Weights of a small GPT-style language model, trained from scratch on English Wikipedia: vocabulary 17192, 10218 steps.
Each number is 128 + 24 x the weight over its row's rms, rounded and kept within 0 to 255. Layers, rows and columns count from 0. Numbers have three digits each. The size before them is the row's rms in percent of the matrix's.

# up: layer 3 MLP up, 2560x640, rms 0.0416, rows 557-638, columns 160-239
# down: layer 3 MLP down (transposed), 2560x640, rms 0.0366, rows 557-637, columns 160-239
up557 093:113123148109105102109124126150163130131125187128114123150134115114130121118113111146132116148085127151131129120135151098176128165125123098107120134122116133122141083097115147146132141086141135147076126118119159120104105150136134125134121111
down557 092:122138153074127142060163138116091173134110149112168137163159109112124111204155120137161127082132179162101119132111120171093113106198133100124135156135082137145105118127098146083106108114113135132092123153166117136106109145081139111126115140
up558 103:106129116141120168090123110104135145104146133147121152141126164108117127128111103127161102093106098133097200109131118186138109154086130134158109091159126146130164166115151125107122111095139112087128123136119127119067113095102112113136113139
down558 104:083150101107157103112084139121137134098133146142134192127146131114156116115127166159143112134135072105103109124090107124121087079063136139084138108098152144126135147121144098086120087121146111116169123140120128150122109136136132131154143080
up559 098:149160170086121137123159113130131105129113122137115108079130135120112140117129149154148140109122150147119130115157122161142105153121155170198112163119121170184134136114139096114104123157174184101105141134139063138102111147097117148114141112
down559 100:190162171111145151110127130136094123150115061156130102130130147111161164119157122093148115127126095157099116148161104102117134152087116143134106145129100117152090045119162145159115113175153143107121129149167096115103122114141095167122157134
up560 105:106107113104147109112122178144089129127134168180144173104122130114113110129128083143132131143102138154083135117138142159154127111090131176126160150156153203141149146149170142134114141102119156118141132107131159134139104138089129151132101108
down560 108:130114110125170157146127147099099125147120128136119148113143130163110140123114144138164105140137138170086091149098158145107116145166111089136126167132086098115160135101128157118134094130155085062139136103096134068132119133102113148091121094
up561 100:088129128099134115150104150119137118091104163146109143174133130149131139129116137150153134153152124157142133163118135148127153128147149098131100143121103128153140091170123158123141083120117149113113125134132137173139112183134146108167108111
down561 101:140128108164126108174090168147171152125105075144141117113134135158151149083137141124132121134138106130157104124112110152116085129127162094163086115101138129135140113175153096113149152149125189101128086151090143137110063115145123080188136114
up562 108:121142144122146119088111113163143141152153119125113145136143119149054090127125100156118145155136152121129111124098159125112151123092141108137142165137106114149091134174141114115148132138158148137079122149164145128113116142172131173140146183
down562 103:115155133120109141143160126150113076196162137151158105165095145150134119084156133095117149139168162114158143071093110152135099121120117160157123150145116104128127155069141134121176153082102152160107160126114149126136130142141113142091162127
up563 102:141142131177098124138141127105136151154114152124157100110158117144142158153141124125117112119085188141109152133113104109100132184123154112131111153122142165137117112145152132105134103121151072134160149152144168096100102117163151157118107104
down563 106:105153075146096134122125108094117140128144085108107123137111135174122099163169126114111141144128179185136138139110130135153115145134137142168187138126077180117132161130124135124127155138113095144125122151112083124164140126137165142120133156
up564 090:182118155131121152164124159133157137139172136127135091140154129160121147141079141123108113126100134139124145157134113169099137154156157085153140116147099165172110122142101135113138118137123125119126100138139116134134122099107143147161149115
down564 093:142110102148119112104149137129130130187064158129083109102108127163139074117145119131188147154144155161160097109082097110135102184104124112142121121171120136111094129103124099143174135146106104170152138067098120132123103133146136093154161164
up565 101:146162135128104136104146180149075127126122120122127139126143132170125141124177113105130140145138140139153129109133132153157149125163123151183178157141149161142151151133121088180137146116099149124094088096106139160131088148166140169081112133
down565 101:076092107127119133092126123101117130109139142127139155164102111124132138108144134135092127168152123147172133158071111085147127127159121110073131112130125113086133159135130123140138112140111135119153152109137120144170090116183156124117159154
up566 096:112145138126144093091114169120115164149113142165109122142163122143154131115160161136133086123152131127148153130163124140077162116143125116156111117095116184118145116163137134166146124146103136125101151148102117115138077140146129128146105165
down566 093:135141162135117163148113135133124139133113169150092137148128110129119112135180147056130128161154124144121139126146107136119121149100146087113096082148103112132123132137110095127133091159106124107137150158119114101164106124109132107129137150
up567 090:120121117102132096112108135112169115141145158158105163139143127131107115115119128153164117148138173075140171144160115128148136141115127118137176154118123163122139100123132110138137140103141118117115135123115153134157160130121143101093172110
down567 089:091104099130139172095164134133119084127130106162100118123160152138125077140117164157133102093158129127135108144112123115124102100116127126116141116132090147115155134139137163170102143135114145141132098168135067133128145128178086141128130132
up568 098:134134124136128097091169103154151087133153094156116144126130129119151092088131131127129164138145160107123133135147136130127177153117137069104113110105133120153100134102142166123149114098129132149071134153157139112108084093115143136068160115
down568 101:162132167162113150117118110096105095125154072165114073080095137068125142141119190126161127150133128127164082136144155158134160104089181150148147137117127106101132107135078107133132092132127150107071096140131166111053126114148122131143107095
up569 089:157173134175114128120158145112136152118112113114137137137156141128092150091119119133121132099127127123135154102125152134143152143090146131087132087146139117158164103118153130111119171079119158098120150095093081109113122066115153154102109125
down569 093:111102118121078104094130145123151102125144128117139159135136153086102153131144161131160108107153114118111125138112186111155131107063130114134142172131112101123081129107137153144110103114147154106145144158093122160133148140134149132112138133
up570 106:126136102116149141069173140139124115163136136136152130161144136118103127106147099140155164108134102100109106154139130177121094132090119116138119122131113126124101108178118157132155117101141123129157109116130152165063124110143109121113122177
down570 104:139189146126149100117118120124130144104128111158097107117131146136148141128105111149095112115099132133155154112123135134151091152114115102158088128135149097138153152181096153151091121123148120127123110141096096135122163084126100150142143144
up571 105:118121141114160148168142070114109128111123107123099071125126112173108138110148136130114129127099155149133120139136132141141162167102134117174142111123151095099116118158123109120144150144142113122113122138073162159124143155121128120114153127
down571 105:135165119146154115128140096119155108113097106126149115124131086150164130098121159145105112124134156103204095113141123130135130146122167091105117130116161162119119123105117139161118106155113112138122132138176132160155138129123110153122149169
up572 097:096148147160130137137139095131140096169119153140147092161171136150140096114122139156143128162084133166114127125136132151081116125137092174117144122144128088122157162091148121174123098115098138116150107134110118117097128121125181156166076167
down572 097:129108115113153101158073081108133125151157099082157095151099138157110165136121100121126132141123112154105078146115099106081087112140146117105181107162143135123148120157166121158113143123155134111138144084149131143129147089111111091147154096
up573 098:076160100104151121124138095152124148128143120107125126095147104132143142182148105121129145145109119143100132157147125167137095154129134149120116088115128104149130131131137129108140084098114120156159135111103140134139065103082100156172144103
down573 101:089117090132132110115150129109151119149132099067149156097101119134148079098129134137103161155128096183132128157181077119101115142138151137146083138147134126139115157130144136138165120122146114146119106137151148122144131109102118126129116129
up574 104:135153159129151132142132129152166106160130127174133138142113117155156106168139130122119155144127130060167130184134130144140154108128143129163094157176102150101116082090088130165154114161145150140111156136105129122090121122138148136125140142
down574 103:131117117153103148125134133157130110163137118172110146106126163103110161124135110121121113154160151134096113122131152124150107122159118108133096125153156131153112115119174141160123138118121125143185114100118109133140133117129129128164122107
up575 091:159159167144144109118102169126131153168125170105124170134163104167108160160160094128137125112100120171166121164128129149084112149118144082149103100125153138148151109110114113122153107081100128124120114113088147120090105162104130203144151120
down575 091:124129104162128142136115175129131094140092133107122117125143169129132164084133150129117137090118149087161078151109142149096115119113115119169141115118140134133138115132154120185147110165159156151108124076147131152148121122112091098098164151
up576 116:107136127092117080125157145134099137134147121151137126101115127138124108134136095107122144101120160129113127164182125136109118113107122071077112168116104127114122152090107158135167083122113123128085171113162144161125128083107103122167147130
down576 117:110108110153164118110081164163108136144126138127139095133148136115123131144085116138122105181111113118121129139135090130111131100138099127083126146154163120121133135065138139165101174136083094108132169127139127162120141103121177137138098101
up577 106:078147120123092109148123143109100133118097164124097121143142122176136146165120151119129144157125119150173142143140118106137118129147144079105119117179128103142087130131123144152166080113145114128122138050130102150120147103145089134131119165
down577 106:123123121140101116128096160186173108136101136139100099103120135107089101106117116089102124084129094171079116104139138152158089126129120162121172082134103154128095094131114110119141136140163134129170131119142122120096129128177093104127173137
up578 090:111164139122100166148117140071072128133090141155144145137138134108156192144142119124094129152132141133112148131123176173127131110118137080123147108109093126077097139135135112116104140174138150157144137130144187156112139131128103129058099067
down578 090:117117150153103123092136131154146139100137094066136154120117116132113122130137120163136129091121090106149143134175112103136151121131139096120140110099164147130194102096103106117118137141110132118098109135112081130092116157122091154122133168
up579 112:137139158147122132171116149117134149145101132150135101178149142144135085133154139144158151131123130134113121165132091117106115157071107082136114132126120124142147111149170113079136130169108123104131135152107132159107135090130144158144060151
down579 110:129139140170132198114115167129114082106143155079134096160136117141154161118147133142108158109154127136107131186098124120144111155098137143138134161132159173124146159151149109185141122126107116130121127139134141130154151119103121121148068125
up580 100:146163120158068127131130159127163162150099131155132110155155132125138159119131145161153148114094143103120140098135149131095173080107088174178100078103187176094142108132115091107129092147116102151114152130115117096116128171118143135117100149
down580 096:142118141147166061135109138165154151157134130105117104175156156150127131153122091119115109173146092148097104158161112123124159134118139153084070121078090141170122087112106095101114114119132127127141102150128115141103093128120160140157126132
up581 096:150149126112100130140095138121114089171139105092118119107137147145136146114112152177140170148127154173089139139153139149133087144110140105138154121156145133159124088126108089101135127122142150147134139143155151125128091133112095121152156139
down581 095:154106113112158204105138167146097123111142138095093126114135112137153121139069136134107140140131135136128108128138122125124119134138138160140143092114164140145118123130150081146122110115140182140095085123144139122135120122137112153171127114
up582 098:141104144138112128116111132130142068135181122125100142134139120127125086138068107134166158120110117134095138132163097086155129127128118159110091090148066130122121186107142088141146124152107161180111112112185140104122116101100135133126141125
down582 092:124103128135113146140127155141127109127119134127112123092120140118132116127141154110116113103095123115081115118133145124108139127114138124130158141113121147145140145120107124162158133117138114152138171128108154117127155092188101124140126141
up583 112:112127110125085134152094091126157093131110138127124106135145117106153116153112130108121150136100100170112146117141149143118126111127126113130134143148168140130122122185135176125157097110134110147143119110133148155103127127104121152166105143
down583 108:149134103145154141150150083139173126131144110127132082122147098100154148092143123175130162096117120151159160128124115101111137084140158144160120114143189144086149138130129105138150127062128115120105100107097153146149145121099136131140110129
up584 097:124116138147107121126165177139157110149159117115099114137125159157107095128105111122160145190134157138126115106136134130138120132097108128118137138127135139105153087124190141164128148116139076121132115153068135130108121152081155155109100127
down584 097:082129156145066124117145116142124089150144130135132141117084127134139102113133131106118143106138148140149126117135106117084186103152127140123113162151108129129155142115122134167095101125137134096134112142181154158166159148124078139149157089
up585 110:118146134122122154110147123152132190117150133146130137132120161119126095103116147153125058125105115112157106144124106170132197127129124144112134095144140097143152126142193114104118152126109164134079126133123109112132149144053104132188095090
down585 104:107099159103156177111119186076112135159141124103158127131152144140138115140134087144139095113136149121125156113153100140128086123146175144125136114139150122135098141094180111113113132113144124136147146153154127102131103133124090106138144150
up586 100:167138155144134157142115109139141125094113143126071112132145121120136074089107091124113112122150105159126136115145145083113135119102106159106091088113138149138124078096146191145127139142126125153116129093140148142100123131095134145134090159
down586 100:115116117124175106085106133124179109116159142133155167097109160177116103112139171138101106105147165117135084096104075112122140125111108109116145148100104153143145105126109133149118188146117133134074116085176128146151143189094096161139152107
up587 112:156090172144121117111097169107113165077119156138151170105135140108109108115169174154125127154101097091166128100183125129145139128099086133149111155093137146122139146150151103148134126167104125139122129143107125076151097126152128131145121100
down587 110:118111140154157117121126133065113140130164130124114143102142137072140129147146114116155122181129078126111078178127136154103162114142108171138110150114146131145206130098117101145104120113142088156132163105120168144159108140120110130137113134
up588 092:169115137104159131142156147075093121189126169152138102122143150145145086117077134110133139141123168173102082129099082155087120145185109125155153121154132146118137105115157134122141129117126161085083088105155147123128077102123141115142126152
down588 094:131152153127119129115130141109147058172141120156136077164100117116163117105142138096130131114112105139124081105146133109088108151155091165146129142161118129113143162089147123163166126122144165136146147128173124118169118112141111073149129096
up589 094:133151111114139156133106152101118150120129150143122086135155154158119114164097118150121120160121077152103162142140144119133112134126117170144171121162124106117103150137114182147129134139125136126159097126086103099152160176136156148119101104
down589 094:134166180171179094124157134129147125139170114113156144145106098136151100089122117114131115120157093096117192151143087121137139118138196086103146154117172115125150145159149071125136131145134155147134151097153121096148140099139087112164193138
up590 107:129137123152108131121129137097100087159125118133145128173151142135152137129126129167165151120135159092126080135159155136134128154101110111134109135132091124140095133187121146130143129158137100113130199135130119131098130151114139103108109118
down590 106:090133124144123122127159128106102131127128102154164136131092172096099118150107131153105141111149101075161123109128192100076169109126124111132127142073132113171153095131090160083150140126109145108141129129139147138127169125120146097137130103
up591 098:158146103111110109089120209138173101149158114140137139131118110144096108136120140153142104121135150070159145104085151094153122074118147131153139146093117127170116117094149168149164139106116092143126102125097149099114141147154102152133105120
down591 096:134119136137172098104125094122146100131152104105094126110096095130104127101130110138124118117160134140136078124094107112089139147125154141176180124147131109153121127149135130137125134101113129147161096152132127151140120132134107156152105148
up592 091:115100152165092130127131147067131084106117118119167164111143097135121096123174092135118109146139126123153156149108123128104138138090131129194134104096129119077121175107134150087130136153114138119135115169124172127131139109185137147073138158
down592 096:119155100138150130125135115134115103160139158126094143103137115130110089149140142117113181124119120123126097157149098122126146180129116129147112116145075159109087141129111118075135063179104159076110151142166177144093106109119139166151156129
up593 102:141123092166125106126105136135124116093173141149105134135151122104114121100121122106139141157121134128095130167158127202063106158070137090165130117155136119096099110121167134096150123114109117069109122135130126097091105119091173116140116130
down593 104:128114105117113161118119111143191113117159115141104100142117114087132154104136108104116142125120069134147125174147091136101122097133147115146116130136133101112110131138157129118130130157087132107097120113155132111154117106131114102167175144
up594 095:138125133120159127128128167150143150086123115139137145138129133127144088094088143164122111144140100118153116121128107116073172117130149078145139151090098114132098111148134100122119103109143103099087126156104160161126104150144086117122118169
down594 098:109136124118177133166108119114134180153121081101108131148117124164101137170108102075125129172165109111132184169162116118123163095130151124152123112090114102145127153117120110147142143107136096160115109126120139132130127130114129140117122112
up595 090:081170154136148147141111115084103079130137110144091158142116166155175105106107167113122098115128147097131104100158144157135127119108136044104161153103108136111149142141159136078151134168128134113131150107133138152140148134132156118139107139
down595 094:104155134127156111129121107166175145101154086165108094171073160115146154168150092132100097092100141135131130120109149086131135139175109100121101115088168090137139123160164117158123122086116111119162159126137116152135156121178183138098110118
up596 101:110150166134074156128106118104111138116138121198146093110127123121130121139125129136116091131090136140125106119120132127133123120138142175127134125108097104116111170123135134115142153133114119125105125176052083093091138102139113109106093139
down596 105:139068129176125136112107137135133132119145135145123124121120131142155132135154109135032122131131165163133108123131185110127123129159111155136142140169139100106116125112154167152137120156124128181113131128137144139162105114121114173096097171
up597 090:168102141096107091172130109081138093150122158115115138160195124131110144158094126124098075143137158112111132158141105125134131111125124092155166106154145100147152163153120154123135165106135126147110130076129098121146147139126159101131104101
down597 092:075123162125167144081103131122110137121140082130137156113117150119120107109113078136153142068137101155098119106116127120111140141102129103097184123108132142106137136168120134131145138130119127127155145130111121093120130117118123134118167128
up598 091:155117122160110100157175105114115131101145148127118118128124136125126185100140124097135106101121145146083139142128088153122097127125124097151071098111123112103151110111150160109130126129152116148130132133152100098137090093090170156130118107
down598 089:136136112114153107151132134134180119139134149125126111145114138130135112115167151120092133138081175142137075143108078144090124129131114132107117151165128097077127117119142124130140122146129136127125149064136105111183112131127105142132152130
up599 086:107098109119142117186118101137171154127161111119136131143132107148117151140120135147117120076147093120098102088099110101121168160159142122104120101161126135165119154137138143108126110135150164159126142123128065107131180171064130171131121160
down599 087:106131080145095156083169119077091160089123130134132155128114100147131119111127101125141125109143142134098107132084119148184101136159145130111147171124143126148142135102105115112147127153139117128121131100147117118195144125177139130157128121
up600 100:137123148154162127131166123109122102115112135130178153109143083124114158102144120121150165160128141128137158146152146162169160141169163082126124107083111146161115118129105131155153112143124095108138126097107131092122110127116087129135119118
down600 101:136045125130112128130126096165140105175121153149104140126129169120149144129137110136156103122084103149124110162118128126101154105172081138149101061108144177151132085079145153129165148106160126172124140138156157118160120126138116152125130139
up601 104:125135115133100118139135149116117139140093117115101181110152158178094123206131156132108124155097093111142086115126116131130129134131147122143150096140106120116127090101135138093135087116130174126139115125127158129122116118136120145113130176
down601 104:124163104159123170129109131073165148130102133146136178122112142126124093099147138085132178097169144129127108097110116140150092119107145130119146122127091131114092126135150115146151137136131099110152165116075115096103115136119132102125112178
up602 097:106123120134153104151128176126146109167080131133170110114178118122103152135107158126159128115098114109133153102146148136096171103160115102163101124104144117142153112096115094132126093146092197139127108158122109115109161133090129110102118127
down602 096:119110140134083092151116147129170125127122109121145102165142135155094173156101148133132123112132098148099115126159117111142132136151145134122136117145092144130120118158153096114182125141147128130068115125115131140112128086122119102098163108
up603 094:085146163143174148141135202121112190135115139108114150114122114154106109167136138108125162123127079111090133165125112142103141127113131157117196105166140163099111135141132169173101123161079110097120121178081129118151150145138138119108091142
down603 093:130138150119147086122111170133174124110136107136092100095129133147130158171118123147124113111139091103149118132133136147138113123134137135144148162111122130111130122114035144176106160119123161101100157110139068156134136097099084119126193101
up604 094:129149132141119149107154126131121114139141154165140156147156125187098117148084162169090152165140116155163097118148119143127108178149107116124129126097103154101124134110156142167132119151142095138144112146107121154123119143172162136106134188
down604 097:133094145124175149117094148116078111112148178156115156099124167136133125105151139154109167081153125159118092112118129135149128152156136091141133128106138099122112144139151113140105089145122137107129120158146097093116098121099116068112157124
up605 098:124123104099131116123152139146105114151160118165128150136141090113134090112143144160103160107109121132108127125104133141135111123139075119124136119147123106133125113143149151131189172173105107138118129103122077100095140141092132139124121162
down605 099:169095123127153127129136105113173169126157143173143152130137115131110120130161153102110094132182140156094121111102123165142125130174133104126122119157061132144150128151121153133141150143110140138113104112112093157116139165102146155159151145
up606 099:086185152141118156138140109135114144174136120112139140146145104144154108121132119126138140098128140126112097130115121126098093140099119107121082157169104111101093094130103170108113122137121103131142124138111208192143115118122138105146126143
down606 100:143114128095191144116084114137100136181137152134118107159163114134104133153104134133154120118124179134142148116186161123163119116128103094165096151110112111151123096133131160160109159142085107143160109149149104160116155134116093112152135130
up607 102:136146110122169169138156110118084156107097184172127164149107126108116106128131157127129172140140155112132110140144154098145158140122125135126190158109074111121112148130192180121125068120102150171112139134171155145090119136109157162089127187
down607 104:090128122173125160108158140086141075158116143125115134105099112121138135115132110121141164121138119093135141111133142106127159086114160134091164108145137155135116130172119096143121115114138153150099161153122150125100161153156111095172138140
up608 103:108128182144119086137143182080109135105124129166157137131186088105171138077132154111113113132091147118125114108170092112085150078138098087143143149139145113114120114147150118173130084133140120189150089158114101128114141109155153142065109096
down608 100:132087165137068062104144131160123138118162135135088124162126138203145137140100165133097133129127133130134127123140132152145120123142134149081127113110151151137147155137123131136141136097134122145123123109139170145093135185156119142121129120
up609 115:090099126081167087094129091109128132146129165129090115114185138124156095121115083125140106169122106146163113122145136139125128100113145106133161118171115135130101091146168166144144106125144109088126160152115133160141149119134147164097111124
down609 114:127108104143167085057159159132148112127125120127100112162131133116141104109112142129081133094199180126135169113141122121136057116111156135115142148152104104115077115139131120155169086141153123117143130130111114158159143131148144125125152134
up610 100:088124119122172137069160176120142134187105160124122127157108143171110172143143142172122166131110177139128145161131117112130105122104135120120178081119133148132159129127120151133112097113139133110139185146106080156161119120140140152116097103
down610 096:131132097124118128101159129144166132134139130134130135156108106131146136125147158154097122075167129133178115131163160145150113112127174158095155129144116117111122126120147162178125097142122156112126085081092095114146110124140086131128182088
up611 094:169106146137133129153192112153173122155118140136110133145155149122100137077159102162125127106130124144119120138128139160106132101129172102119093094109135136157064135155100096137160107110103119164073118094103098126128140111135158147137114157
down611 099:121176120111107124147117126095171131137129161133101122107139094114112124154129128081136216139172108130140119162094116111113138138182127089132128111116178141123129173127108123091164155158135077152122090169180161195098164153119168082115095098
up612 096:136132182170116115130111132118110126158135128128142150123134090131104117101116097128137114154114117155101121119146138144119117123109135172137121186132156154105134087120142140142140114123118148125157126145111154099164106152150158163130124110
down612 098:105141134144107094104151096095164126094125129115104132134136115116125123073164129100116140153119105098157128136143133128132126154138146138144190118115149134135143155110143135109147109164125095152165125084124157154123118147141122123080128144
up613 099:131098117098128086131128118133075123126144137170123152120117104126123098136142135155125121086090133086089188104102137125111090147078134145154075088126192135166107109106177130110128117127124118151156121154125135160082116088133124112091076130
down613 096:113153146116136075158142110133171142129145125129103131100123155157158144095135108129143161144112102124119091151134126131126111103127135147123161118121140110171126107160138145129147098138129154099146071137091142131167152118166147147114149146
up614 099:081157155090111162120147122113132094164141103143110106121125179123120119141127142143147149132111141101129137134153120139165118107068091175094150146143138167130093137131166127142139149177111118155124142113108148138121129131105085098117116083
down614 099:090116122131102137149151142098094144129117112095179149133136123145133142143130087104132118138176131093126093142129136105123107091130091150149127155105083144106131156109114145119125125131119108123148097143148144144081089159127122101124151117
up615 087:146157138124107070110087150100107150117163139120086118150128179118147152088112168176140124133111115107112152087113132138092162128112122155137090089149144124104139135118147116127120174142135143163116142143118149154113082130106108141149104094
down615 092:086097111106135112161138090105116165103167147156173175187148108146147121146126120129117116091123118122131127134093161122141100097137139112102128168110139118127063061131137165147108098096117153111144086093156127142102134077125128151109114129
up616 104:142100134139150109106148124116104177094143116133139104086144129146129118101138126129140172163081155115088102091112162116130144137083158109147111136155087103142106111128131133118139097129092132126117132134168151144134109144138150122089149118
down616 105:147123161106137116112156125125094148128174104105130123121121171099105128165150157135123124129129129127135164156135164177142094115101117121121136140133104130143129140124063146135106146128122087138155118107145127126117141121137146139140125128
up617 101:152097124107155130148098088089099133109133148157135110145135116131137101108083076128148102131135129143158098129103088145108128130121110157105075146130109142124141183116145101112125160154131126123139149126155144117087127116136161148109117148
down617 103:125130123110111150095140129102159139097141122147154124096149144099145150103148127146128162084189130129134117122117135164125146163095131121126115110107096142120131139131195143125183123133108139149142097090120096117116116142125078118129123132
up618 106:138113125125164146143144119135146151149150171133127104134133152138134093098143106136129119119094140139088169118131119124122139141103135124119111167122104125128089147109137125155136081147116126141140184131097121132151154120120137178137123149
down618 108:156130125130110124138132114088128087145118136101116121112116150120151158128138151147125167150098150116084127135125138112142168151135142126119133147122132142150094118140143114141081137101090111181104155106139146123156109108177153121140127113
up619 120:110128159107163136144141129086126101127131141178151113127133131113096127100144122121159122169130145127124111130137141148131122101119150126110129134150122140124123132113186143150141103171160144182142107143105122148163110109125141170139135116
down619 118:101134172158146091130081123135114163113145137141138142130163156132139127126154135148103132139134097137123133101112141124133132111121143126178151129127093140149152153124153130101116099104153150136113098153141120141117110115113189136119085184
up620 103:132102134118166098106132074141125147124136150119134132126210119143078145167159149147143091164105121129125124159133113148069142121134095138098104129171075136124162086172109154133135111112116111072095160178146171178129139149073136181127123103
down620 103:186128138158131145117171117117115152102124126117123118111167156111101112138154115099120119095190102161124134137151118144134170105142083156122117164128118116187165136168059089085124100142102148153104114124203108119120143105135115140132128148
up621 088:146109144124114064125134107119166095140098139119126126071128126143081136115149105186114151184133113140133108170114096160113122064122131092120112093173088097113125116134140131162136149122097143099129139093123082131120087124069133121126116159
down621 092:082116129120137157173116122152068109130116140098143151129146117102144128159143104143121078059083113148138102155120107145132151160126153116105105105124164141119145133157083160147162144120152106120128142160070155082133132181158105127149149159
up622 093:089093113120123119137167145130135118158115117141143154124138110171095125110140101137151135124129109132104128137145143090110140121099145119125121132091132160143130125125126133141153131131136132133105141096116119128150127119153100141077160122
down622 092:123145108116144154125105101123115152144108136124179115104109120146101133145118133101161130119140169153100110108119128139149112144109201122118138130135150173150150116123148129116132120133115097116144156141123152089110112157078146135101168111
up623 104:124115152133157152116088184140109135118098120151147147102115121106132138115120141174134105160100111106133108147131098144130137096101125126120131133144103126076124164110125106083101113097127140118087124144131120131132160118144125124124101111
down623 104:091157148145121106138141143127131106067091105152155102190128136098118134135125142119114097085125151102194176137127169148136098096138090104080090101081094085083117139128153126143150113118119105114084120164141129119108124147113123127117098145
up624 103:133119154149165131114146132163130150125100158132132142102146087122162113093135121182109138168114107106127110144127098140145157119133133139142137172118098147143111175168141149103128095159122083162111159096098152136131142110144142135134114159
down624 102:140128136117153145160152143124123116173145107126120096121081106160106139158106099095118120152118109132111094140162134135122138153121176144126139168179144095124156181111114090124109134155126133134123109140053147083123124085107127106115133144
up625 102:106126140072093157164115078096181135127093119171181129079121110142128134102100115127138147133094122117123105133167093101097146136092139112168146130110144124123129187114118103106123107144062133147105121105069115120132156155124119099103080124
down625 100:169127114139092127155130129121122105156093164114150103112134162121147132126128148119158194083124116108142125132120084128118132167158105139163117098119120133120133144125104085079168152138106142112163128104104125156128134132116120116146100104
up626 109:092103139106067144134127126155144109143137145129107112124182116114119072167078057120178117134105135127106142073121131089135103143102105169131127139133144114116042144140148138194143128163158148106131126142053117101136105169120165121149149146
down626 103:126130150106104131133109099130133176128115152124118135126146129097116156159127093098108118156119152124107122131118154146115143132152150122141169116127141148139141153123120089166133169120169136084151066081078125115141102072114147099138123129
up627 088:117051123151111182160157123107093109133105117126088102135108154130168117108100122135106178126125168112148113150134126062089183115137122130163100126106138125121114138165144110102171138117142148113150123116120132138118151115152137108165097139
down627 091:170152088119107124091166125151120155103157126143112138088172094093128103130110135142076108112114142093122124146151137113106147119091141117147105141123157154144080124122135154180131167128133129121108089137145133176103105130120111136127138132
up628 104:134113152110137097135134117178125086121182162174129120131169114155129135124114126184111089084100114125133151107133094147097108101152101114152127123165135122154121144123122120145143135122124101118122165146094077136111146104123119172135122148
down628 100:141145124163178123167142120134132122129133095174106089146106183155128169121154091128113133137159085165098133142151098135070112141151118103121162104124073113147108140088137125101140125098138108157148118118139093112167171147143146122120124123
up629 103:114159117154099110099085156169102151101160118163137117113150060144122125104097080133167129147133138109158117096119091109115134115128150104112128118129143145146130122137147079103163120130101144123118135126128082152141110112101118115126140171
down629 101:120113121108092100094093117136118140094141114133134165109124139152141139096111124126114146138150173142171128127139141141135114161081154156135151125127158133128094141114128159144092122148101103164123115136123112144132120126145119145095188136
up630 098:123134105125120129084118103101102099139117124186104154123147108124153113133143131120106113132128145149141099146165102128102180106146111142143146120140124160161124133175129107180109124112043138149087129141121086136118092161129107141141111114
down630 099:149149114144135126139090106094092118104097127104152079178153159166126139150115150149126149101118176134139129108143156141203097135096119138126133125104141115037105159120051082087137134152139172136105165122121109148136138118121148143198168103
up631 101:134156097132116099106142144137119106143171133115084184107134117130090089141120130120125150138123104162131161129145156101128132148076111104156151154151146089165128096126153169142152098119130106162095097151140107124119120186086161139133149140
down631 095:093141121109157094131145149151178133139141128152144123141141176114119101145154122118130159103126105160171082107116117104127146115141137139142178126142134123117144141140117137076138142147108095146138146117108135138133153168127133157165142112
up632 092:161157113108136098157095139093166123129143121122138106113133152143131134102103156147157094140117127126098111135132107157182126158121137148085101119123133105110108099139110140084155121113119090133147182129111156129137126102146082141140147142
down632 096:096114115078131154115161097150111153138134102106118156108122134124132128130116135141114128152146124109094100162154111123107161119168148097137136132137106146137111151181124144170142136121133119106155092170145145134129092119139149109144146127
up633 088:131095126127174147142139136164140095150106135174113160131127117144120116119090116136166106133121082123125120102118124087151181154136130109102123130112143166135143118140139171120108144162146132169117116117132159092092156138090100115151091140
down633 087:128100133096107157129080147103156110079156127113161167106097105115135149143154129183112131136144089108106119137175120150101169135155123126147129146113101178131123116149126159152108130131100122085138112172143155129118068153075132123085179148
up634 095:099112146091089121072101150095115143145151145131145105149118101127085101112095110118133142149122137149161118128118143091150113144100131108110129129123130138123091112146144095198113149144107052141136118119118125078167123139136137104087122142
down634 095:077138141139153079121082124163110113128147108106096111123101148123134102102096137137160121160139124137153125141142126086102123106135143173099141134107130140123094151150175129140133138122109153117141125130090086170116156136126090120115069099
up635 109:134102126125100098129147110109132124146100167112191114181154151118102092114131116108182112092139141154123101177092138142124131115132127132136104083115141103173124176173162123086140120083121104150141117107090137132134117131148137130134138143
down635 103:137130134130120136102129159108128121138156156082173113113143121094110070151151156131143084126155137147101120106141123148147142130151099125138122192144106124111115122098153133086128131082091079118106149068122124168125105128077121074130142099
up636 108:128168135134143153084128119184153161133121125141127143153141167135130113118144109162115114064116092118115193115136115156101098098148132160150169162137105165100080192147129138132141099136112142100086132156106161125143138148117112101145100148
down636 107:136146108121132158140120134120114138162136091127132111147130146110145150115117139129105113105102157124194158127127141141139105144094112108145120127125119161103186089121123125154125160136184125112088137140145127134129107128155110079123162114
up637 105:100071117120094100143129112132156133156117129124131116133136075141148115129135096153142109140122151111133111109112134106136096124143128104136115100107171122143150079160122082122147125115123130117104133089101135135111117121083146101129130102
down637 103:120155115136191128113093161132164089138121157139131131151107141144165118138133158137113121166135128107107100113131114174053114114132148113088173142169092104082141116114157099117197142098140122105107104126097101139144123158116116066123139139
up638 110:089133119100163088155116169095079109134153160144110096122117125129136123178142120126145147092121189102162158126119136157128140140129096108141148151149100178170104128160132134089163088144165094153128163152140098113142097110114104153114114140